Weights of a small GPT-style language model, trained from scratch on English Wikipedia.
Size: 14 layers, width 320, 10 heads of 32 (5 for keys and values), MLP 832 SwiGLU, vocabulary 8192, 20.7M parameters.
Architecture: no biases in attention or MLP, normalized queries and keys, attention and MLP in parallel.
Training: a variant of Adam for these matrices, 630M tokens, 10284 steps.
Each number is 50 + 12 x the weight over its row's rms, rounded and kept within 0 to 99. Layers, rows and columns count from 0. The size before them is the row's rms in percent of the matrix's.

# down: layer 4 MLP down (transposed), 832x320, rms 0.0854, rows 588-654, columns 128-159
# gate: layer 4 MLP gate, 832x320, rms 0.0908, rows 589-655, columns 128-159
# up: layer 4 MLP up, 832x320, rms 0.0861, rows 589-654, columns 128-159
down588 108:56 35 63 41 52 65 34 43 34 38 41 35 42 54 43 57 68 48 66 37 59 56 47 44 34 48 46 47 54 64 50 24
gate589 100:63 31 44 40 47 52 51 75 32 60 39 41 50 44 72 56 57 45 62 47 28 50 49 45 40 46 38 58 60 48 61 54
up589 104:46 82 36 54 52 64 29 37 36 53 39 44 52 62 78 74 37 59 43 46 37 25 48 49 63 58 45 39 50 71 71 43
down589 105:64 63 58 63 65 49 59 46 43 64 33 49 53 28 65 61 37 44 62 51 62 58 79 41 50 65 41 49 34 00 77 39
gate590 093:55 72 42 64 62 36 51 51 33 48 56 52 37 84 52 47 49 86 51 19 42 41 35 50 53 48 40 60 36 60 51 55
up590 094:36 49 42 64 54 39 62 57 49 54 33 43 48 46 64 63 51 58 49 41 47 49 63 22 53 65 52 62 78 47 55 36
down590 095:34 47 35 79 45 58 50 39 48 54 57 40 59 31 59 56 66 66 60 45 49 34 56 31 60 54 53 61 44 59 25 15
gate591 097:45 58 41 61 54 57 38 51 51 42 64 52 47 45 51 62 46 64 77 54 49 53 45 40 47 33 48 56 52 53 56 58
up591 093:58 36 45 59 42 64 54 62 51 35 42 62 51 50 43 51 52 43 43 36 51 56 51 58 64 63 45 43 49 59 44 41
down591 096:58 44 48 52 57 51 56 51 56 42 45 53 53 49 20 68 39 67 44 39 70 84 56 55 54 41 49 64 46 56 63 48
gate592 094:50 46 66 52 33 54 49 44 49 50 41 45 53 49 57 63 45 54 61 45 61 53 49 46 40 35 57 59 26 51 35 55
up592 099:67 54 50 74 40 44 58 21 37 57 61 45 50 56 40 48 65 48 44 55 44 29 52 24 52 32 58 52 43 59 56 52
down592 098:42 59 77 62 35 58 43 34 25 48 55 54 28 50 44 58 50 51 58 46 52 66 42 29 46 45 57 68 33 76 50 50
gate593 101:46 52 47 51 46 57 44 24 40 53 30 31 48 44 53 42 38 58 60 27 54 43 57 40 46 45 31 78 38 56 46 52
up593 098:18 53 64 55 55 47 35 73 22 52 78 25 37 52 32 61 62 64 51 77 65 55 44 52 30 50 39 70 61 57 45 72
down593 100:34 42 50 61 43 38 47 31 42 62 55 07 63 34 63 57 75 68 60 43 57 32 48 38 40 56 71 59 45 69 65 48
gate594 103:41 47 48 58 38 61 62 47 34 43 42 24 37 41 74 57 29 22 36 45 37 45 57 54 33 63 45 76 52 88 56 54
up594 101:52 45 51 84 57 43 47 55 53 43 77 47 50 53 34 85 60 50 66 43 48 29 19 45 55 33 36 53 52 35 40 49
down594 103:58 39 51 47 55 48 44 54 59 44 45 53 51 43 51 43 36 66 48 66 33 42 43 64 32 20 40 54 56 75 47 42
gate595 101:56 50 58 43 72 55 24 85 53 65 54 54 53 38 47 41 45 39 49 43 45 53 31 47 66 33 36 57 58 38 46 33
up595 099:34 51 44 59 43 42 48 54 60 71 76 53 68 44 44 41 64 39 25 74 75 63 33 57 49 52 44 67 64 52 66 45
down595 097:59 53 45 32 42 73 61 32 62 41 44 58 49 58 44 41 56 50 67 49 44 69 62 42 43 55 56 45 31 42 56 75
gate596 098:60 60 43 47 16 52 59 47 43 41 66 51 84 48 64 63 34 66 38 44 61 60 65 69 59 51 51 27 56 56 52 46
up596 092:62 42 60 31 60 49 67 47 48 42 56 23 58 61 45 53 58 42 47 72 51 76 54 66 51 53 57 38 80 52 43 51
down596 097:36 34 39 43 52 55 53 59 60 42 45 47 48 30 51 49 20 17 65 54 49 72 48 87 49 71 58 53 82 52 65 27
gate597 103:63 23 41 49 35 67 45 46 38 38 49 32 65 43 67 60 45 36 46 38 54 54 55 32 43 46 64 48 63 62 42 45
up597 111:58 49 47 57 37 35 31 33 25 54 45 37 29 34 35 61 43 40 31 42 52 51 56 44 40 45 35 52 42 56 33 57
down597 110:65 65 37 34 40 35 18 45 44 70 33 62 28 60 50 57 40 49 63 50 51 52 64 35 57 33 38 44 17 35 29 36
gate598 098:40 46 60 57 58 56 61 28 47 45 57 40 34 38 62 58 52 27 77 59 48 35 45 42 32 61 16 38 37 49 79 56
up598 098:31 33 52 49 52 40 32 48 55 55 54 59 63 51 33 52 38 58 56 64 56 35 82 36 41 46 63 51 65 47 40 59
down598 097:58 58 46 35 43 49 51 36 42 38 49 50 50 28 53 46 41 41 57 58 58 61 28 52 45 75 58 44 65 48 47 48
gate599 091:21 38 54 53 70 54 53 54 55 56 20 49 45 45 51 77 49 37 68 44 42 55 60 25 54 36 50 69 47 53 41 47
up599 098:31 50 63 49 56 40 71 47 36 21 37 28 26 65 49 54 42 57 52 69 45 54 40 52 36 47 73 55 53 49 62 45
down599 097:47 43 39 58 54 41 49 59 44 57 49 34 31 27 40 55 42 57 36 45 50 72 30 46 70 56 48 43 63 45 39 32
gate600 105:70 48 26 41 18 54 44 64 38 35 47 37 45 37 50 59 33 58 33 49 66 57 56 40 46 45 51 39 26 69 44 53
up600 104:62 36 49 50 43 54 49 35 67 29 45 37 39 41 71 52 56 37 47 70 40 49 42 44 63 47 55 51 46 45 34 49
down600 102:59 49 66 59 51 40 41 39 53 47 45 52 32 74 52 50 38 35 73 59 42 86 68 65 13 65 36 56 71 42 50 53
gate601 096:24 52 24 46 47 70 79 39 42 56 32 51 67 61 45 48 63 56 40 55 28 45 41 46 40 50 41 57 61 62 47 53
up601 097:53 44 61 54 45 53 35 56 39 44 59 28 34 17 71 59 36 49 53 33 42 46 51 47 52 44 42 67 59 43 48 44
down601 099:65 58 39 56 65 67 37 35 50 45 33 54 37 38 46 47 34 59 43 42 52 52 45 40 48 54 45 46 39 55 52 60
gate602 103:59 74 57 49 46 34 37 44 42 54 50 48 66 39 41 44 45 74 56 40 39 57 47 48 72 44 45 33 50 49 52 49
up602 099:41 32 25 39 59 66 70 64 49 41 56 46 43 57 69 88 56 67 59 68 50 45 57 55 40 55 39 52 53 75 59 58
down602 100:65 59 58 35 55 53 50 48 52 52 52 64 57 68 52 71 24 74 55 42 50 66 52 57 40 49 37 56 60 46 46 48
gate603 096:43 58 57 38 54 62 59 53 56 61 32 65 19 53 59 81 46 59 27 65 56 68 55 31 37 46 45 62 45 51 36 38
up603 097:60 29 57 60 41 43 56 52 54 30 52 57 49 40 59 71 54 56 53 56 42 56 64 48 45 36 38 30 45 55 51 57
down603 100:48 34 44 50 66 53 67 75 36 44 37 44 77 47 66 37 55 65 62 81 47 60 55 47 37 38 26 47 30 33 68 29
gate604 105:58 70 43 61 41 44 62 44 31 46 77 26 56 50 53 50 32 53 68 44 42 36 22 64 54 59 36 41 51 70 62 56
up604 099:69 67 59 46 48 53 60 49 65 47 28 49 56 39 33 78 52 58 41 66 31 48 46 46 36 28 45 61 36 48 43 54
down604 101:53 65 58 50 52 54 60 70 59 60 44 37 23 54 52 49 50 48 41 42 42 32 51 69 33 47 64 58 40 39 29 45
gate605 086:37 59 96 56 35 39 44 35 61 48 68 62 56 55 63 58 41 57 46 56 52 34 59 54 62 61 39 40 57 35 55 00
up605 100:64 24 44 58 78 51 70 55 52 46 49 52 41 22 60 51 32 34 52 53 48 33 42 66 56 46 45 58 37 53 68 81
down605 092:40 77 58 52 42 58 30 49 51 52 60 40 52 75 42 55 47 56 59 46 42 70 63 37 44 49 61 39 55 34 44 39
gate606 110:50 67 32 53 46 56 43 64 54 09 53 47 50 55 71 50 58 57 52 36 51 63 54 21 46 38 47 43 40 45 45 48
up606 105:53 36 61 67 53 39 63 26 56 61 43 38 53 33 69 40 17 61 41 65 46 47 52 55 74 42 39 78 48 49 60 42
down606 107:50 58 30 44 39 28 32 45 42 55 44 35 52 58 63 51 44 70 38 42 54 51 56 59 44 63 34 50 50 12 55 42
gate607 110:56 41 51 68 39 49 47 49 43 50 59 46 48 38 43 41 54 45 42 53 41 32 44 44 60 41 42 73 37 50 35 51
up607 111:64 43 46 56 66 53 47 24 55 47 63 65 70 50 54 45 56 59 51 46 60 46 39 44 38 44 52 41 64 49 60 67
down607 105:53 52 40 31 55 34 54 64 48 42 56 47 55 54 42 39 63 53 52 43 26 29 56 56 65 81 31 57 68 41 63 45
gate608 100:37 56 33 26 46 54 42 65 56 58 51 51 59 26 70 45 66 50 47 50 39 40 34 50 71 53 30 65 53 47 51 38
up608 099:29 41 68 24 28 38 45 61 47 48 42 67 37 55 55 65 37 44 37 45 43 56 53 55 61 63 62 54 42 49 56 62
down608 100:26 51 29 56 38 33 54 63 52 46 82 34 53 40 68 58 64 60 49 50 46 40 47 46 70 36 62 36 45 47 62 57
gate609 092:51 65 46 48 74 70 42 53 74 48 35 44 57 48 53 66 36 43 64 32 41 40 42 57 61 36 46 53 41 65 50 46
up609 097:45 23 42 54 32 54 78 37 28 52 52 47 49 50 54 50 58 38 67 67 49 44 60 44 41 49 47 58 40 49 50 43
down609 102:55 25 27 40 55 51 75 61 39 60 39 40 66 35 57 58 34 49 63 49 47 62 69 43 50 44 35 69 44 44 49 52
gate610 092:51 44 67 49 45 46 61 41 48 31 66 47 60 47 58 48 64 56 33 78 56 50 56 41 43 51 35 55 71 54 56 58
up610 091:55 82 44 61 53 43 55 65 18 46 45 52 43 43 45 67 50 58 40 56 44 29 45 44 43 55 72 66 61 54 67 69
down610 091:56 59 51 48 52 42 53 62 49 31 55 32 47 55 52 68 44 51 24 54 57 58 62 41 57 63 48 68 40 57 42 57
gate611 100:37 48 59 48 49 58 60 71 56 46 55 39 42 57 44 32 46 24 42 72 44 32 39 45 73 36 48 42 44 35 40 42
up611 107:34 40 53 52 46 40 43 43 60 62 43 51 65 57 60 53 51 64 52 44 39 43 56 35 53 36 71 21 30 38 52 26
down611 107:54 34 78 52 47 42 55 59 55 43 39 70 84 52 42 54 42 59 46 46 54 39 55 48 58 47 60 61 31 13 39 66
gate612 113:54 56 40 51 56 49 44 47 61 43 34 52 62 37 72 47 30 49 44 33 39 47 58 31 31 31 43 54 54 52 34 46
up612 109:66 50 56 44 59 32 44 65 48 44 37 46 60 67 33 57 51 36 37 28 43 44 58 60 86 41 52 51 71 43 50 36
down612 104:52 57 38 29 30 68 46 24 49 36 59 33 42 44 54 58 34 43 57 42 41 63 62 48 44 42 17 47 54 70 37 35
gate613 104:54 46 17 50 47 59 48 62 16 55 53 27 32 54 52 36 61 54 41 48 72 42 60 52 52 50 41 48 27 68 48 58
up613 101:49 61 55 41 61 38 34 69 35 44 43 57 49 35 44 47 55 45 58 42 43 44 42 44 32 54 58 34 65 52 57 52
down613 099:44 52 75 63 35 54 51 56 21 48 68 40 35 52 37 61 71 63 52 46 57 47 61 49 52 65 63 51 40 37 44 64
gate614 101:60 62 41 46 58 68 54 52 29 69 44 39 47 31 56 61 64 60 13 57 47 38 33 61 35 60 45 59 10 52 35 59
up614 100:48 37 56 55 61 46 49 59 46 36 47 58 38 36 45 41 51 65 44 32 60 45 43 38 53 59 51 66 53 44 32 45
down614 103:22 39 43 51 41 55 67 44 29 74 40 50 50 70 43 54 44 32 52 56 55 47 33 55 54 23 40 52 56 52 37 70
gate615 092:45 55 64 46 53 39 46 59 59 55 44 65 62 43 35 22 26 51 19 32 43 47 43 50 69 59 61 38 46 49 57 50
up615 098:28 51 46 82 37 60 44 48 40 58 88 49 57 70 51 34 19 65 30 37 54 70 53 48 57 49 33 51 62 48 62 47
down615 097:48 47 18 23 53 42 39 47 52 73 32 49 38 62 57 51 04 74 51 52 42 67 45 20 38 64 32 39 73 68 64 51
gate616 095:47 52 51 43 52 40 46 57 57 39 35 33 59 49 50 56 26 53 34 23 34 60 52 26 37 35 52 39 55 50 64 29
up616 092:50 38 68 67 44 36 56 49 63 75 43 39 58 75 40 50 61 61 49 53 52 54 48 47 21 65 55 28 62 51 65 32
down616 099:37 54 36 45 64 71 70 47 42 65 56 70 53 70 35 47 67 48 42 55 62 41 61 45 51 52 49 51 49 33 35 47
gate617 089:47 39 52 54 67 77 65 64 59 53 34 37 47 54 65 45 63 38 30 40 39 48 39 39 47 52 34 56 62 47 76 43
up617 102:45 42 49 42 58 38 36 58 49 42 36 50 53 64 62 64 45 63 82 40 45 38 47 57 52 44 32 27 78 60 53 38
down617 101:43 56 43 63 71 47 62 46 55 35 37 43 21 62 64 47 32 46 50 52 61 41 44 62 63 36 30 28 70 68 43 37
gate618 091:55 50 67 50 50 61 65 50 53 56 29 40 48 61 68 65 59 64 46 52 39 60 37 45 46 58 44 41 51 50 61 47
up618 095:60 50 38 53 37 55 32 53 36 49 58 57 42 35 53 61 29 52 62 41 54 71 62 46 54 21 24 39 22 47 42 55
down618 095:64 59 70 57 34 76 49 55 51 13 48 59 39 61 47 52 70 61 36 51 58 63 44 53 56 54 42 63 45 54 61 43
gate619 093:62 62 62 41 58 41 41 48 48 33 36 41 58 50 67 85 52 47 71 27 64 61 52 45 52 55 40 34 40 58 47 35
up619 097:53 33 24 58 65 62 51 56 61 55 66 54 69 44 19 43 57 51 44 55 65 11 48 60 53 42 38 58 32 55 30 53
down619 101:69 60 52 44 58 30 60 53 55 34 40 19 38 54 29 55 67 69 60 40 77 35 42 71 54 56 55 42 52 48 41 62
gate620 096:57 48 54 63 54 53 59 46 24 43 22 72 48 32 56 69 32 59 64 67 45 37 43 39 50 41 30 81 31 52 46 49
up620 102:33 41 46 55 39 72 49 53 75 36 58 53 56 53 59 52 51 34 56 61 52 57 60 37 63 49 48 50 50 49 70 52
down620 104:31 47 46 75 59 50 52 48 71 47 62 65 64 46 61 52 35 57 69 69 49 37 39 31 61 53 34 55 48 88 76 72
gate621 086:52 50 41 54 57 53 43 51 42 34 25 45 80 54 64 31 37 59 29 15 43 56 43 52 56 34 44 39 52 51 50 39
up621 085:22 44 42 45 50 74 44 41 64 69 47 52 43 35 48 61 65 52 38 64 31 38 38 35 43 37 77 52 62 45 28 54
down621 087:38 49 55 47 59 69 27 43 61 33 51 55 46 65 45 67 36 43 72 56 45 52 51 71 52 85 54 69 58 75 44 48
gate622 103:35 53 59 58 58 32 66 44 32 49 57 42 35 42 49 52 63 68 48 62 65 41 58 45 38 64 42 35 42 51 53 39
up622 095:37 49 69 60 54 50 41 51 44 41 51 47 51 48 53 38 83 51 61 49 51 60 43 46 56 64 43 37 47 53 60 45
down622 097:43 57 56 26 60 45 48 44 52 58 50 58 67 61 34 55 50 58 52 44 50 60 58 57 49 52 49 52 51 61 55 57
gate623 094:46 44 49 60 52 64 28 63 50 51 71 51 55 24 72 37 63 72 21 31 30 40 43 56 66 33 42 63 31 48 43 65
up623 095:61 51 61 40 59 37 47 54 34 46 80 46 46 23 44 39 40 44 48 83 48 68 57 45 58 63 48 72 47 52 57 58
down623 098:45 69 53 45 46 58 43 53 40 54 63 52 63 39 46 37 47 52 26 59 37 36 58 44 61 44 53 51 45 34 64 75
gate624 122:37 39 47 68 59 31 57 39 51 44 60 36 49 27 46 61 49 40 57 45 37 39 55 58 25 69 35 30 60 71 60 53
up624 111:77 54 69 41 51 62 48 48 61 71 50 73 55 73 42 33 41 64 47 69 73 48 48 32 59 43 77 78 41 33 34 28
down624 105:31 40 52 46 46 41 46 53 44 48 45 29 51 28 57 59 42 29 59 35 29 46 52 70 42 56 29 24 48 71 50 40
gate625 097:47 59 51 35 59 47 55 79 40 52 44 54 58 29 35 46 48 49 53 39 47 58 61 37 49 48 34 66 50 54 45 69
up625 103:54 45 74 56 60 37 53 43 70 49 50 53 57 55 53 42 49 62 37 43 49 50 25 39 41 33 80 59 53 44 60 48
down625 102:54 32 61 60 49 59 52 54 63 55 50 62 46 63 46 55 50 32 38 44 46 30 63 58 56 54 43 56 65 73 35 65
gate626 105:48 58 50 72 66 50 75 70 43 47 65 37 52 58 59 42 55 32 49 56 52 71 41 49 50 61 32 49 40 65 57 47
up626 107:65 53 59 42 51 46 47 53 51 60 13 55 49 47 49 33 49 49 56 62 41 32 37 45 55 50 51 42 48 42 40 37
down626 104:56 42 56 77 53 50 60 43 42 26 33 46 82 43 57 73 50 44 53 61 28 46 42 54 17 38 42 45 43 58 52 48
gate627 104:58 58 31 57 73 33 42 57 37 36 62 46 48 30 67 74 42 35 37 63 36 67 80 51 41 37 45 51 41 72 51 53
up627 098:52 43 57 47 41 18 54 40 67 65 32 40 38 48 48 49 47 37 41 38 72 41 57 49 54 43 51 66 43 43 46 62
down627 101:71 39 54 23 37 56 35 38 63 56 35 59 32 43 43 59 76 66 51 30 50 65 39 61 57 58 46 57 38 80 60 23
gate628 112:42 66 48 61 51 53 65 57 48 52 44 33 46 40 47 72 43 53 26 34 45 47 63 27 49 47 40 55 38 53 40 55
up628 108:46 66 39 51 60 46 59 51 38 46 63 60 53 50 48 56 53 54 40 48 48 53 31 39 38 68 40 67 25 48 45 44
down628 108:35 62 50 42 74 69 40 56 53 61 53 46 65 59 51 38 47 70 35 51 51 47 54 41 41 53 56 61 49 86 65 23
gate629 099:39 54 64 78 73 58 37 35 51 16 71 34 76 37 57 70 39 32 46 40 58 45 77 45 36 55 40 66 31 46 50 37
up629 099:32 59 32 36 61 35 46 53 31 50 54 49 44 23 39 38 70 74 13 61 60 70 55 29 50 29 34 24 41 58 43 57
down629 100:52 73 57 74 69 50 38 30 47 30 57 31 54 52 52 62 45 37 25 56 58 49 55 20 55 56 44 50 36 79 45 68
gate630 104:46 69 42 40 61 54 54 57 42 64 48 53 55 38 54 42 62 63 54 54 43 48 41 55 59 70 48 31 71 55 70 47
up630 099:59 47 71 52 62 53 74 62 33 50 36 49 45 63 31 38 53 58 52 54 43 40 44 53 63 40 30 36 73 36 51 46
down630 100:34 35 29 43 34 55 65 31 61 53 50 32 30 45 44 48 37 35 59 46 50 36 43 50 45 23 41 31 56 81 44 65
gate631 101:37 60 39 31 58 51 47 71 40 54 65 47 61 41 43 43 62 68 41 75 56 58 64 36 28 48 45 47 46 49 48 54
up631 105:45 47 55 51 47 27 43 53 62 58 39 50 51 68 41 64 74 69 49 49 81 50 63 54 59 57 47 42 35 50 46 41
down631 104:71 63 58 59 51 26 41 48 35 51 66 43 37 57 30 59 67 52 56 42 70 52 52 52 68 64 29 53 39 74 61 36
gate632 106:35 58 31 56 57 55 38 68 46 47 50 35 36 55 56 57 65 60 48 40 44 53 54 30 28 49 32 52 64 71 48 59
up632 103:56 47 35 36 62 38 31 53 26 58 40 53 44 78 63 58 47 67 44 36 67 57 28 49 88 74 43 69 59 52 56 42
down632 105:40 42 50 55 35 59 52 63 40 45 49 62 47 59 37 66 40 60 31 41 52 42 67 55 56 60 60 66 68 48 48 41
gate633 095:62 51 56 46 61 44 45 68 27 48 42 54 27 24 69 60 52 48 29 40 45 38 42 39 56 50 35 51 42 54 56 51
up633 097:67 42 51 60 37 55 54 34 28 38 68 46 50 38 43 51 67 67 43 49 50 42 43 64 41 43 55 44 58 40 64 48
down633 095:51 44 55 42 59 25 52 37 34 48 55 42 65 44 53 57 57 41 56 66 69 32 52 57 51 54 52 38 62 44 35 55
gate634 109:57 42 51 68 56 59 67 37 35 50 40 32 40 58 76 51 35 57 61 57 46 31 57 40 21 57 40 57 43 72 72 47
up634 112:58 40 38 25 71 48 52 53 48 34 26 43 46 52 55 68 47 69 51 49 60 53 52 51 60 62 60 35 60 49 63 51
down634 109:55 54 33 70 41 47 43 33 56 57 44 56 64 52 55 62 41 32 74 42 52 37 22 60 43 57 69 54 37 42 51 57
gate635 104:75 50 58 58 64 52 40 65 52 42 24 56 47 31 51 48 25 55 58 37 37 49 30 52 50 37 58 27 55 49 40 46
up635 101:67 57 60 57 61 61 59 52 51 39 34 56 39 30 56 53 36 21 63 54 35 53 41 43 46 66 57 25 75 56 36 41
down635 100:65 43 62 68 54 56 44 50 28 47 59 39 43 37 59 53 72 22 52 55 46 47 28 45 31 63 47 47 58 39 56 44
gate636 102:32 61 34 42 73 39 40 48 53 58 63 40 64 52 36 54 50 34 24 37 42 61 55 35 56 39 37 72 51 68 52 42
up636 102:41 30 44 49 52 47 52 44 53 53 73 53 52 39 45 29 47 89 39 44 60 45 46 47 53 42 76 54 56 52 54 74
down636 098:51 57 57 49 77 54 40 34 52 65 68 69 44 45 37 17 68 29 40 60 55 51 51 54 35 56 50 57 38 57 39 51
gate637 098:34 46 41 64 39 38 48 36 51 41 38 39 40 61 58 61 40 60 59 54 38 42 32 49 66 61 66 48 23 48 55 24
up637 103:50 36 36 39 40 47 51 33 48 67 45 55 62 57 46 46 68 51 60 17 62 57 55 58 26 41 40 44 46 59 42 53
down637 105:60 32 33 55 45 53 58 33 48 49 38 52 62 54 42 40 49 53 56 24 38 60 49 66 48 43 53 66 77 63 59 39
gate638 102:67 48 52 45 59 50 66 48 54 34 74 59 42 54 53 50 56 33 63 50 49 72 62 31 35 28 55 48 45 51 55 48
up638 101:59 40 27 71 34 45 61 44 40 51 63 53 61 44 55 38 57 44 33 63 69 34 56 26 47 50 51 49 49 56 54 60
down638 103:63 51 68 41 54 54 30 59 39 50 39 69 74 36 57 61 50 47 60 48 43 57 43 50 49 40 45 69 39 43 75 35
gate639 090:46 64 63 46 38 62 62 47 50 51 41 54 39 58 50 32 53 66 57 67 43 39 31 53 66 48 47 48 64 49 51 49
up639 093:25 36 39 54 44 42 59 37 63 53 44 48 58 66 59 43 46 30 47 44 16 43 49 50 40 43 46 43 81 59 67 44
down639 090:59 42 67 49 62 53 55 52 41 44 42 52 27 48 60 55 66 62 55 54 75 42 32 48 66 43 44 67 38 42 48 40
gate640 099:58 45 40 52 52 36 71 44 37 57 33 10 61 68 52 49 47 36 52 28 59 61 48 44 53 41 46 71 56 52 50 38
up640 094:58 25 37 52 32 40 62 44 44 57 59 47 57 55 38 41 46 52 59 36 57 49 51 49 53 50 41 55 67 52 46 48
down640 095:52 65 52 40 33 55 43 62 55 53 71 80 64 45 65 49 55 50 55 34 43 47 54 60 43 33 61 45 65 30 47 47
gate641 106:52 56 57 51 52 56 40 66 40 46 48 44 72 57 42 38 52 42 51 61 50 47 72 26 57 34 47 42 57 45 43 56
up641 110:42 33 35 45 59 78 43 45 66 68 58 58 42 34 55 48 29 26 56 44 47 50 75 56 20 24 33 45 42 66 34 37
down641 105:61 61 40 17 46 65 31 34 74 50 50 44 64 27 53 57 44 49 57 49 38 57 56 61 41 56 39 36 50 22 35 54
gate642 094:45 65 36 39 47 57 57 37 32 39 65 47 49 48 31 49 50 60 61 61 37 49 57 46 50 57 42 40 57 49 74 54
up642 094:51 49 50 46 88 54 51 48 47 52 30 53 53 69 66 62 79 54 63 35 44 69 59 42 42 62 49 39 53 32 48 45
down642 094:55 50 33 42 24 43 64 51 35 43 41 49 63 54 37 52 36 49 47 49 48 53 61 55 56 45 54 41 64 81 34 47
gate643 093:41 62 35 52 30 40 35 58 58 33 38 44 57 42 50 63 43 57 50 46 54 61 53 38 64 45 50 35 33 55 40 49
up643 100:25 54 50 55 70 40 62 60 34 53 41 55 64 47 41 43 45 32 66 46 76 45 36 63 44 54 41 58 54 56 55 48
down643 102:26 60 42 51 28 49 38 60 56 47 49 40 51 62 54 69 53 51 58 47 52 40 52 61 57 43 29 41 45 26 47 68
gate644 102:61 54 47 65 48 52 48 60 40 32 48 46 53 48 63 50 52 89 68 45 55 51 31 60 46 50 55 54 48 62 61 67
up644 107:76 43 51 47 64 75 48 53 43 53 61 60 52 29 55 57 20 34 42 50 63 42 57 60 70 64 40 47 40 70 50 55
down644 105:45 34 49 59 36 62 48 34 51 45 44 54 49 64 46 63 54 42 35 57 39 56 49 59 50 48 56 44 41 34 40 26
gate645 102:46 41 35 66 39 50 59 47 50 58 34 54 43 54 49 75 40 31 55 52 62 49 70 31 50 48 45 60 34 63 46 50
up645 110:50 44 49 69 53 41 44 50 34 70 43 41 60 73 27 47 49 82 44 62 45 32 48 44 37 73 62 38 48 50 64 49
down645 110:55 46 64 44 56 42 35 39 41 44 61 67 79 54 35 26 43 64 46 57 51 36 51 48 50 56 30 68 43 42 48 43
gate646 093:67 51 51 61 49 61 56 49 45 55 47 27 67 15 41 47 49 48 50 44 78 43 45 44 41 51 37 51 56 54 55 37
up646 104:41 37 45 63 45 39 55 46 48 18 37 54 37 54 60 44 58 52 42 74 64 62 38 70 42 53 41 32 56 56 55 52
down646 102:30 51 63 50 51 51 59 67 55 22 46 54 20 47 38 56 31 70 34 70 46 57 40 53 55 56 45 56 49 35 45 61
gate647 104:42 48 55 56 63 41 65 51 42 39 48 22 60 61 77 44 52 40 56 46 36 43 61 31 21 59 40 63 61 55 74 49
up647 104:60 52 58 36 53 45 59 62 64 44 70 71 45 51 55 64 63 39 43 57 44 50 44 42 51 45 26 39 61 31 52 48
down647 105:56 41 41 29 39 58 48 78 46 40 57 61 38 26 44 55 53 69 62 53 50 57 55 39 66 33 47 48 59 67 61 51
gate648 108:56 36 58 53 50 58 51 86 39 63 57 31 35 34 52 46 55 61 75 53 44 40 30 30 49 34 45 38 47 43 52 56
up648 103:34 40 58 47 51 42 52 52 71 46 33 41 41 39 49 45 37 43 31 17 47 58 51 32 65 47 60 51 54 52 36 73
down648 101:52 51 43 49 58 36 64 09 61 48 24 42 59 44 58 52 32 28 33 28 45 45 48 49 51 53 49 52 45 65 75 43
gate649 094:83 59 68 50 52 54 41 61 36 15 59 54 54 61 63 38 31 52 68 34 47 52 42 48 47 30 49 44 59 37 53 31
up649 104:45 46 42 34 34 38 42 57 61 32 55 56 44 54 44 43 41 53 46 46 58 47 69 56 54 25 41 52 55 40 58 55
down649 101:43 35 10 38 53 40 50 43 51 70 54 57 55 59 47 61 70 58 50 54 44 26 53 58 58 51 38 39 46 18 50 55
gate650 103:45 27 47 60 71 85 51 26 57 54 54 32 56 49 63 36 41 45 51 43 48 36 49 54 49 49 33 55 35 62 54 50
up650 106:72 26 50 44 67 42 60 44 48 40 44 23 67 41 49 35 58 55 70 30 75 39 47 69 33 17 39 39 51 58 48 61
down650 106:41 35 46 45 67 52 90 40 42 50 66 35 59 55 27 73 68 47 66 31 45 50 73 55 44 58 52 38 28 24 39 65
gate651 100:48 65 45 54 38 49 55 48 27 46 57 39 57 48 66 48 35 45 21 17 55 43 37 48 49 55 39 67 28 61 54 60
up651 101:59 53 44 51 57 67 37 44 54 57 53 64 68 34 43 49 40 52 52 49 66 66 51 54 40 36 37 53 58 52 68 54
down651 101:53 63 61 54 49 40 48 59 45 52 61 31 50 57 69 61 36 26 32 53 54 38 16 41 41 42 38 42 49 59 50 64
gate652 097:51 51 48 46 54 58 65 59 41 60 67 48 63 47 42 54 67 58 60 41 38 49 41 28 60 69 50 53 39 48 47 57
up652 097:70 40 58 43 60 50 59 37 45 38 40 47 81 61 37 53 61 38 52 40 48 61 46 62 53 54 50 46 67 38 46 51
down652 097:48 61 60 44 30 35 42 45 56 44 34 61 32 46 57 40 48 69 59 48 63 60 56 62 57 49 55 51 61 14 51 60
gate653 104:51 54 57 36 46 37 51 52 27 60 58 29 21 68 46 34 59 60 40 59 53 69 51 32 50 51 50 44 56 58 70 56
up653 101:64 61 56 53 55 60 42 51 63 45 39 26 53 44 54 52 50 63 81 65 46 59 41 54 36 51 53 65 34 48 29 60
down653 102:65 59 53 31 62 57 50 36 37 67 42 26 36 34 46 38 60 46 39 49 53 74 20 52 35 57 58 47 62 52 51 35
gate654 111:42 61 45 54 43 49 59 58 35 45 51 30 52 55 56 34 41 56 49 47 60 63 68 51 36 42 50 27 53 44 44 56
up654 105:68 50 43 66 60 52 53 61 47 42 46 49 56 56 56 62 38 42 47 27 54 47 40 42 48 35 63 59 38 54 54 42
down654 103:53 43 46 64 50 46 75 43 41 32 53 37 49 44 54 54 57 39 48 53 45 50 52 34 49 52 52 51 48 48 67 41
gate655 094:51 43 49 36 71 42 62 60 58 54 44 40 59 68 48 80 32 58 33 40 50 25 32 65 57 66 54 45 28 47 51 51